config = dict(
    n_layer=18,
    d_model=192,
    n_head=3,
    n_kv_head=3,
    head_dim=64,
    d_mlp=768,
    vocab_size=7829,
    activation='squared_relu',
    norm='rmsnorm',
    norm_place='pre',
    norm_eps=1e-06,
    positions='rope',
    rope_base=1020.0,
    rope_fraction=0.5,
    qk_norm=True,
    attn_scale=0.153,
    bias='none',
    tie_embeddings=False,
    parallel_block=False,
    extras=['some layers without attention', 'local attention windows', 'gated attention', 'value embeddings', 'hashed n-gram embeddings', 'a smear gate', 'an embedding shortcut', 'learned residual scales', 'skips across layers', 'capped logits'],
    init='uniform',
    init_std_qkv=0.0303,
    init_std_o=0.0,
    init_std_up=0.0303,
    init_std_down=0.0,
    optimizer='adam_variant',
    lr=0.00255,
    beta1=0.9,
    weight_decay=0.075,
    lr_head=0.00494,
    warmup_steps=229,
    schedule='wsd',
    decay_fraction=0.299,
    decay_shape='sqrt',
    final_lr_fraction=0.0,
    batch_tokens=32768,
    seq_len=1024,
    doc_mask=True,
    train_tokens=204900000,
    steps=6254,
    dataset='wikipedia_en',
)
Each number is 128 + 24 x the weight over its row's rms, rounded and kept within 0 to 255. Layers, rows and columns count from 0. Numbers have three digits each. The size before them is the row's rms in percent of the matrix's.

# layer 9 MLP down (transposed), 768x192, rms 0.115, rows 681-714, columns 96-191
091:139092118121121134089134144170105115104131168151124095145154126124149147139114152143136127149136114079144171073129145133129125109161135146071163186126146130143153158142123130137129094125137126130137105096128131125169159114171142132093114158185112149164165172153069117132159131092141134096
104:157148138167115139110116094105176155128144188130155128138103121162150091116123146116113112120125138076149135113085097144124139103163122146122111131168148160147138117157119139152117090120128139114103093131133121160146118131152126150158118147143103108171130140124150147172107156132109138157
089:130134142119127149154160174108098121113096128090165118157166145123138131151144154121121167132105123161084110171136098134157086142141136116157088125132111140109162085106149127103124112156091113144128155144153131119144132148089135151130111086099117153100153077153101097123124102166096082077
100:141135142151135130151112103136101144112121197139125116163149148115121101138143157160117128143094128114102100159137091099111059173123156159123130130193081151127111085145158111135130124148123120123111143131158123159120119124172143158105130121132123127142170125144133122133123122161120095111
102:114094130124169129096133157130113140140152111125157082114138132107144110074117122113115129125093114158098126137115166131147140138118087124094156145134135158158137128163114112153109152122121156144150125066087128139127130119150157118106124171097125189098164126102140121119117111138160118124
095:113124097147121123114105110107122124111131136143130104111138169112094133148118135150121160152116082097122124164147128118124125104134159120134112114149097149074110176112136102122143145142123105142133161083133121098114174103108132116144117119146107136083104138089128108094097149135089165081
098:146135092133114117131117143122158078129138150159141124150134136127162121121116158152178150085127148090121171168157103118137128127175100150127155147126115129103124088123134091067153155147156126147145129107139162108099153127150101134121101099112091154124164142140135148130132112129136129128
115:146125141145138141101109107066175104130117138141100084178161147145142124124092087081155147152070131156134125159111155102152143091123136131142128166136116059132098152152133113127132162153143153125101126136105132148106111107135149095107135146148139088090107133147143154132109111125130123146
106:149143149121105108086154112124172143126104128161127133165093123135106140087088154093120133100142114127156110084121150145193162144109160172094117156121119123153134135130133132112157169134125130111103126103125131131128138145127126125152144149110140163100103091137120140141133148139198120121
099:134133189138109085144085141111097160122114143139106121121094110095126180084132102117125120149112119123130113101100144108134146115142075136123120107096173131154116179168145095165102121119176116102085135161087132123169128110137125161103095133139142094150121111097127179156133136120122166152
083:153146152145125104113095156120094129118156108157135097138166175147086142117162173164134158106096099128123142153138110116158101143121124153181123125151095158120119126119119115171203139098136102125191099129143143084112140147160116084133142111142139130137127109108099168088127110138122125088
087:139105129125163129115106138167141125113150120131088125159167126111121104173132109107133121119117135115099092114093151123130133097124156128121144135138124114095115116163124086125127139121172124160143135115163113110145123168140151098086120164131106135143128114152122141103125141157148147088
101:163108120153124092165102143098143160120166130102180126129105139116120135106131136091146153133123109093111150158092100148108121148113123111155160136108152165087126130196120139132113129110134109158132137146127125112099136126146162165085133105114157134128142095106125128103160144140102143146
098:136123157115124114131096146115106196118143096164114129142110128082147139103173158118155110150133127176135133092148163122107081113125153131142120113117153162120124136129152155146117161120141114158155103165079133103095167123124160132138150137136122094123103171121137122124116091124178145062
090:140129119142121145176099137112112110132132107147152116162114173103112127120139140098113105132169135140090137161150078136147101104123105141091099119127125116131128122132107113135143118151100104151146140110167159110140122137129127188107093152117116133119116075125125123154141106117147143076
092:164132152129089077133143166139140123153177167150145119100153097121156132083104125112112139143151074120107171138120108142130104167150135120123150137123144141110132159135100131105178096148126102152143135167093109125129124085117138154127120163139159130141144125128077109151115105119153123155
105:125119110118113101076142137129081174113143134153128105099124138139149111129136147132130082150152130144111112115112151142130113151158115178135117128125135090177163103091121091144138165106152134117161122153129140157089119121158139095122122161159152120167123155104118143131097143120189091160
097:115148150096108095125097142137108130120158143108146136091142148149161159144127105176149124180128142112112166116130086102140135129145110106096152105122101160111071127127101125115125141115128095145123113122114123103133133155157107191111113111120108112107134175123109151112146141126137115032
101:114151197145155116146135151166120086109110132100135119136093147158105092130136104104154132092088152122140115144141123116111084108110115155136112114120131143142160133126095117115141117143153142133145105088142097143115143137117111107173125119166110136102156187129127099127177123146087093162
106:173140160182141163108132154134146148129144096144099111135138140117099115103120126105131116137150160104118130120154070158130120120110109115123133104152175144135130152129124169132106113116113102067163119115113137160132149142121108131133152123130127122155090130153117139161187117158120143157
100:117126155162130111133160071095144139135124155155136161116065146164140106097151130184110177170141085156106086130156120109144117125143129126125132141103134142111095136135101118072141161176117103131130103143108108169158152167142117165132154128089147113122214168143145144129128155121131149114
107:116133132137122122140105132102143117117124142068148135111105145172132113066110091138167150146146156077110136076100130161112170117122124129137121151105112133146164133121153132160110117133145135117132138123113100112136146138109117155125120168142148153153088114116132163152116147129162096149
094:136144130089110125141144113113156134151149135111144133127125066162132126105126171143113106106119148131150098100158107154074130109160166117077121103182155129099108151135088151123141100122154116116122130141125151135129133105133097106075106158094144138144157164166124139064120124118140119126
099:113185104140148127113124114107136137134115149131095090203171130132132132123087110139162125133134123136146136148124146110111160118139128104113161095107167154119127122098128139091131111143130109124122112134124153120129130144166150130129126086165138127159098117113113132104147132117206124091
094:151130115130140133134182172148125151131191109142152123139152119126133108130147123139120118138140100137125144142092111113132123109108144128113118105143106113106092104142114115141149158111144131125124141138120153091134179168124133157112120136121104143148054125091147101163123149109153129086
100:109078126125133105083154182131136152145116076155104161115130124138159126119123169120144114132150129124128148128124194110089113116128135126114059130186102133128096115093147109134124123126102128135077130115065103146117178104113145096101090170107110119137114159125118153149085149098103150112
102:104144097097112099124134126178130116148111119147152108113088143150142141111134109127155134124165137148127100103133067171090144133139145105109165137162122105150142161104140187090112150147118121135141139116098100158114133098134102138116142159101070154107111139141110140151106146100104148093
095:128103085150149123120129140131142100138167116140142102156147125165131107095113201113106107159157137152140172137130080153105155127123146132107136088136125153107129092145140149157126143121111106167146136148120162079103189115160127148124115143143131134133102140106130126138125145150148131071
092:150113121122081104171159106157138139153137176121157116110152118118092125119157135076112175091119084177099130151145067126141107144148132132114129057135112156111127124111100138132103146106124140146154131112148145129155152095142126104174129108106100117123100121115130104135152139105135113053
106:138101097137102130110142160134072133150107120125168110155123115162144091121116133129167137114104121149103160126134144097135155153148124159156101073106129123096117136078125171098079112133125128103146121107080157164116146101109151151155153141115098131153125139152100156154104119116140104202
107:102182145128130127150136161121134118139150134108124124144159147131129114135137131132129162152157114143142103179097139134131080171153145148139135164127161146127116105172133113131140140131116087144165170100136139119164162134137112110152093114093153104086131123105157098121173147129136075091
096:182149173113126135133127140145141136127124149129121123088091128151139145116123104139105102154119115117174108072151158125109147136170090125110164147109095153078115122158129123125148151103144141150143121130118140116164144138104156130168110151059145125104106142102157120102140138119126109113
089:088144148083152132135125151151129129165121127122111103110164116124111125108115153106118167137125130159127166099152125138140118141109195166085119108107168115133147153105092106151103102135121106165142140132123173117109106126137119190153139144133158133108123109128130111110166101145167127097
090:125123115145154112083092132147145143107146126162095126153132113118154125094119104125111125117114118096142162159113150109121103130101128165125114103144120121129136113068147123165108131158122074112081175124106142132124135113140142081132129150142133130121108145120137134085129142158136183089
# layer 9 MLP up, 768x192, rms 0.122, rows 682-715, columns 96-191
102:134151138136188154123130111111138146108135101117161129113137156140122117128185109154112105140144105162135127120108143144135111149096108118142140107111128106158129105147176091114117122133098166082134146118152099159086132105119153148115135087160132080119138144143116112142066087127119140137
085:105117118119138100122118114123115125141150138171109112077081101133141129107129111130142114142153114094160149091130149145118150089103118154117160149131116117137052163166107146129117130119152147105102107140079128125129125125133137108106147139141141114179124155106150147146123119121167169132
101:164132153079084123146109094144138152136073201156193145106112118111129109138127119123160101112144123129123113136143114133105150168120141130108144125135165103127123140165196140102096146175125086130126128140097089130101167142105104122099143081127104102152106149115101120156153161134131109141
107:085123150084128127173151108100116111146101146113194152123128150113104085158141112137144163078081127123122123130111141181116104128091112102153160166095077133150107134131158094132128112104151127092134166104160094151105133121101138083128116123150093102128126158142117125129144168122118100142
092:110106167088137087173114143141094152126085166108113141085144163121102121167124150145183122115111154105115131112123119143148088131144144161088100110122139117131130146129118154103113154130155124115130141122137143150137139147134092111128156071126116131156135172160133120115101146107133128148
098:132152142147120090141168163146131078167123127148121139155126165111109168124146109160128144105171133106104125130145142094123088097150101126153145145112119118155128092141134125136149110137154142113174150137100103143128156079161150126127102103153109093135116127152096117122135129100112115126
123:161140158112130113124165101088119120136110169078103127149098143140138141128143094095129117120132162121126121106134146110087133069113095125173127120124158101184125124104090129099108103136116128113110093142100139139125114118118098115131152067123117146113137111150107135111108099117181088159
106:116117128140136134101163129118130115131164117148170073145123108120096154129111112097170144109150113187101093115127138184119120109124147146114095170165157129081102157111124097125100132171145154092134128139146115150176077144156085079143069128108139108167157135144161114118136115136136137142
097:132132126098132117123142132130151065116094142102131128119136171122131091156123157097174152104099146132081138152150105121109099149126129122127076135138089122108121063115118150130136118138117080148162145137172111125120121107096117090141141107135092140122187104176118097118121126140113089131
078:118133120155137111135147086092133145086115135119112128166101127101129117107140092113128119163139160109147070078115138132085156084142105146085112127100130135146123137116122165167096107147153130145116137124157150141153115125157146137100171113147106095135132132144185136130131108109153135124
088:165138130104149147149149124110084140165146170100159157092116121153092126075132125133140101163132134135134172118135139105148161167127112085126128151103104133142098166107142178128137116110093131102105149134085148143103139160157112126156146105114145147070153164128122151123132132132118132142
103:118161182123098158161133128094114133137150133093113165155133107136133118142165096091157137156098145119131149141156139121172120107154133101137137126170145114120167112136138150133111113103155132113102132156117127162132107095093135088144140113141137104112125124118157117101109145118119118137
087:120125137110136177152174124122102120138149119104118107154099124108156115101135124154134125126110117140116118109132156115127055149158156126136132081079167191118143165132163125111098132135095103091118142110127131137105155139087158097148103143152155135157109158141151086117154138174139125134
082:088185133176147152116117109107182125089128090094098146115085113068132151109185137125143139151117127148117115130139149132109146085127101139108118140098100108147133119133110135117080146127083088146120139142165128143099134113123144172119112129141141068109115060137135136101122142146123122110
089:142151119109100107130149118110091121135175163120157147114086112108101151158124085113148112096064145137122160136139138129137105132112101163103114142134082131118131093121132168117095103124149101134152165171154128140094099160108151147179115164147123096108145156109112118084112136131135120147
106:125118185092151141112123107137143168152131150121161129124136148147104108187167158141154125079105140143102077158142160154117109110109104149116149156115118095158164111184124084147135133128154109121100173110177122132139124119073129127141138145122119085114130158090151144141141142171066096136
091:119127151092132140137102160127114145140118102087171141098111135158115102183123110153158117130093136122113183107127101134152131157139120077128143105113087134119080124157145108108149135159134142105118129137115108151119075144111093159164103142110154105164119138108164130110161157131115107121
102:160114086119141112142143097105141137090096167172140116111125138132160127099125143131139095130131118181160140149138148130158157113138138084143156160176173120151112136095112131177115111165122163138097144112108224132128119093148149156174104113149137129139114110120127121097160117138131112150
108:119125136164121144101175123183103090143100114080125148106133142122117103115170157135110145122163164178119109093137147154125106110102138140149137125104121099111156099144146073135123118143150207099082151165120135135125111147103161148124148111140126132109114154135127104141113126121074122131
104:095151111121139144165104122166128098149156103088109125121095162089152089136117161121085126145142161133110095101145164144106111119106125159077127135164169134141143145153155144186124091144151112090113171130130123141117134120161168104133129163148154164103137111154125117126120173132163189143
108:169091112105135127127142101117107123113155146104141095118146198125151147160072146163103105128093116148108130132122132136141122174092122164118145132134142135150118114129116135138114101171125152164148088145146092166115192149116108176117168162151129129160149126118110127140146113148152103149
095:147144141117146131113147094145082141101136154110168115132106105133139193116128124096113156135157142106100087130143122114142144115074119107091157143126124070146123127119137091123099109153108141111107118180138103140088097120101107126165134116106151150115172115154127095121139079140070119134
098:150108149174115110189109127120106119115121084142115134129141187118163117158149179117091117115139159142113109110157114142118116144126112119164124142134102064142113138131107106143115105103112138110126179142121105157163121143092115092135080180131126151121131160157108096137108154107109122164
097:098161138087132145140107117131115127124141156111104156122102106090107122105124118119140148161137183115104124091136134132155120119143114158113143139117154134167144160089128138144122089120140106140114156131155120138132113103144100093134153109134161121134144117185130140096126144178136119133
103:153159085090140141149140114149097106137117124123138106118112109166133126137145107138178112148106137143130128088133100150131157131116095121076173163144107144146135118119143132141130112114149150100127158135149130135139118122132109123138124113141130151103149136116096112124183127154173127152
097:153092122137150120118130146135081151158089203116127173135130100138134153122104129117126121142102129155129161139111132117133129102130113147096116147105157125145127122139138141149129085152129141124098107153100158129154137141073112172170171131150126118111116173122135172083107130124110149131
103:123111153123106105150127137156101145125129148101123147119115130123114140168159142134120117121117149145109105080158159107130048133123131140169144148125125152129119164132141104083072128143144141118154112124150092125116099145124140125146114160116103125132123134181103142125129111105078106153
091:144124145137139139159132169114122156152137133106130121093107159135098111115140097187117161137116145090133091124161148103065126128157114161127119145128183175141132140099133090116140079130162143136132143119139129158120150115161074127085135172169112114142150128135147143102148092157095117147
108:077114148141154112114127112173116094142133114133153111131103134137119145139179145122106137134133141143120160124138138101094123140116128136125122118151086112089088132102194115138093115133156112147146132138135092150076118140085131155125180120151140139136095164113116088112099165112115140148
106:089149155118183102176137134160156089129107123112139122144121122113131093176133099112174150132112149122088140163132117141087129118098106136116112165120060160143161109132117104130115115159098134120115148129148105148123139148107106136091079089127123085099148081138155103134129158124129114126
095:108166117127185136132120158158149082121122114188128099123142165110133079178159109137162103129139140109130112118152125134102135128123116168151116111155048168144144103148131130155127112166179096111163109131136142141153162085130127124109123112132171134141105099128125098093131094125138129125
095:148118116192156132141165140105127112104118158108110166142128120137147123135159102143165071100080138139136101136156093134128118137107128097155160128098112115156126111099141142092140133099153156132138164086112098150150093132150103159126131132127147115156146137132175135123173087113091115164
091:146170130112110120145148129126140147137090153136087119123128096166113130151110147121166082085086121129147117082150153143187103152128132083170172164125157130159115147102126164127130121114169119092132145119120132160139123110105144098167137110093138133148143136161098115107177156096152120142
103:104146112154131107119136111105097137188128159114099119130103125120109113114130126138126132162138178158118076121157111114201111110118125119136125106146158148111142124107122105121106109126139158105130129163129130135164129106130134088182176135119115168131140107173125111043127150110105133140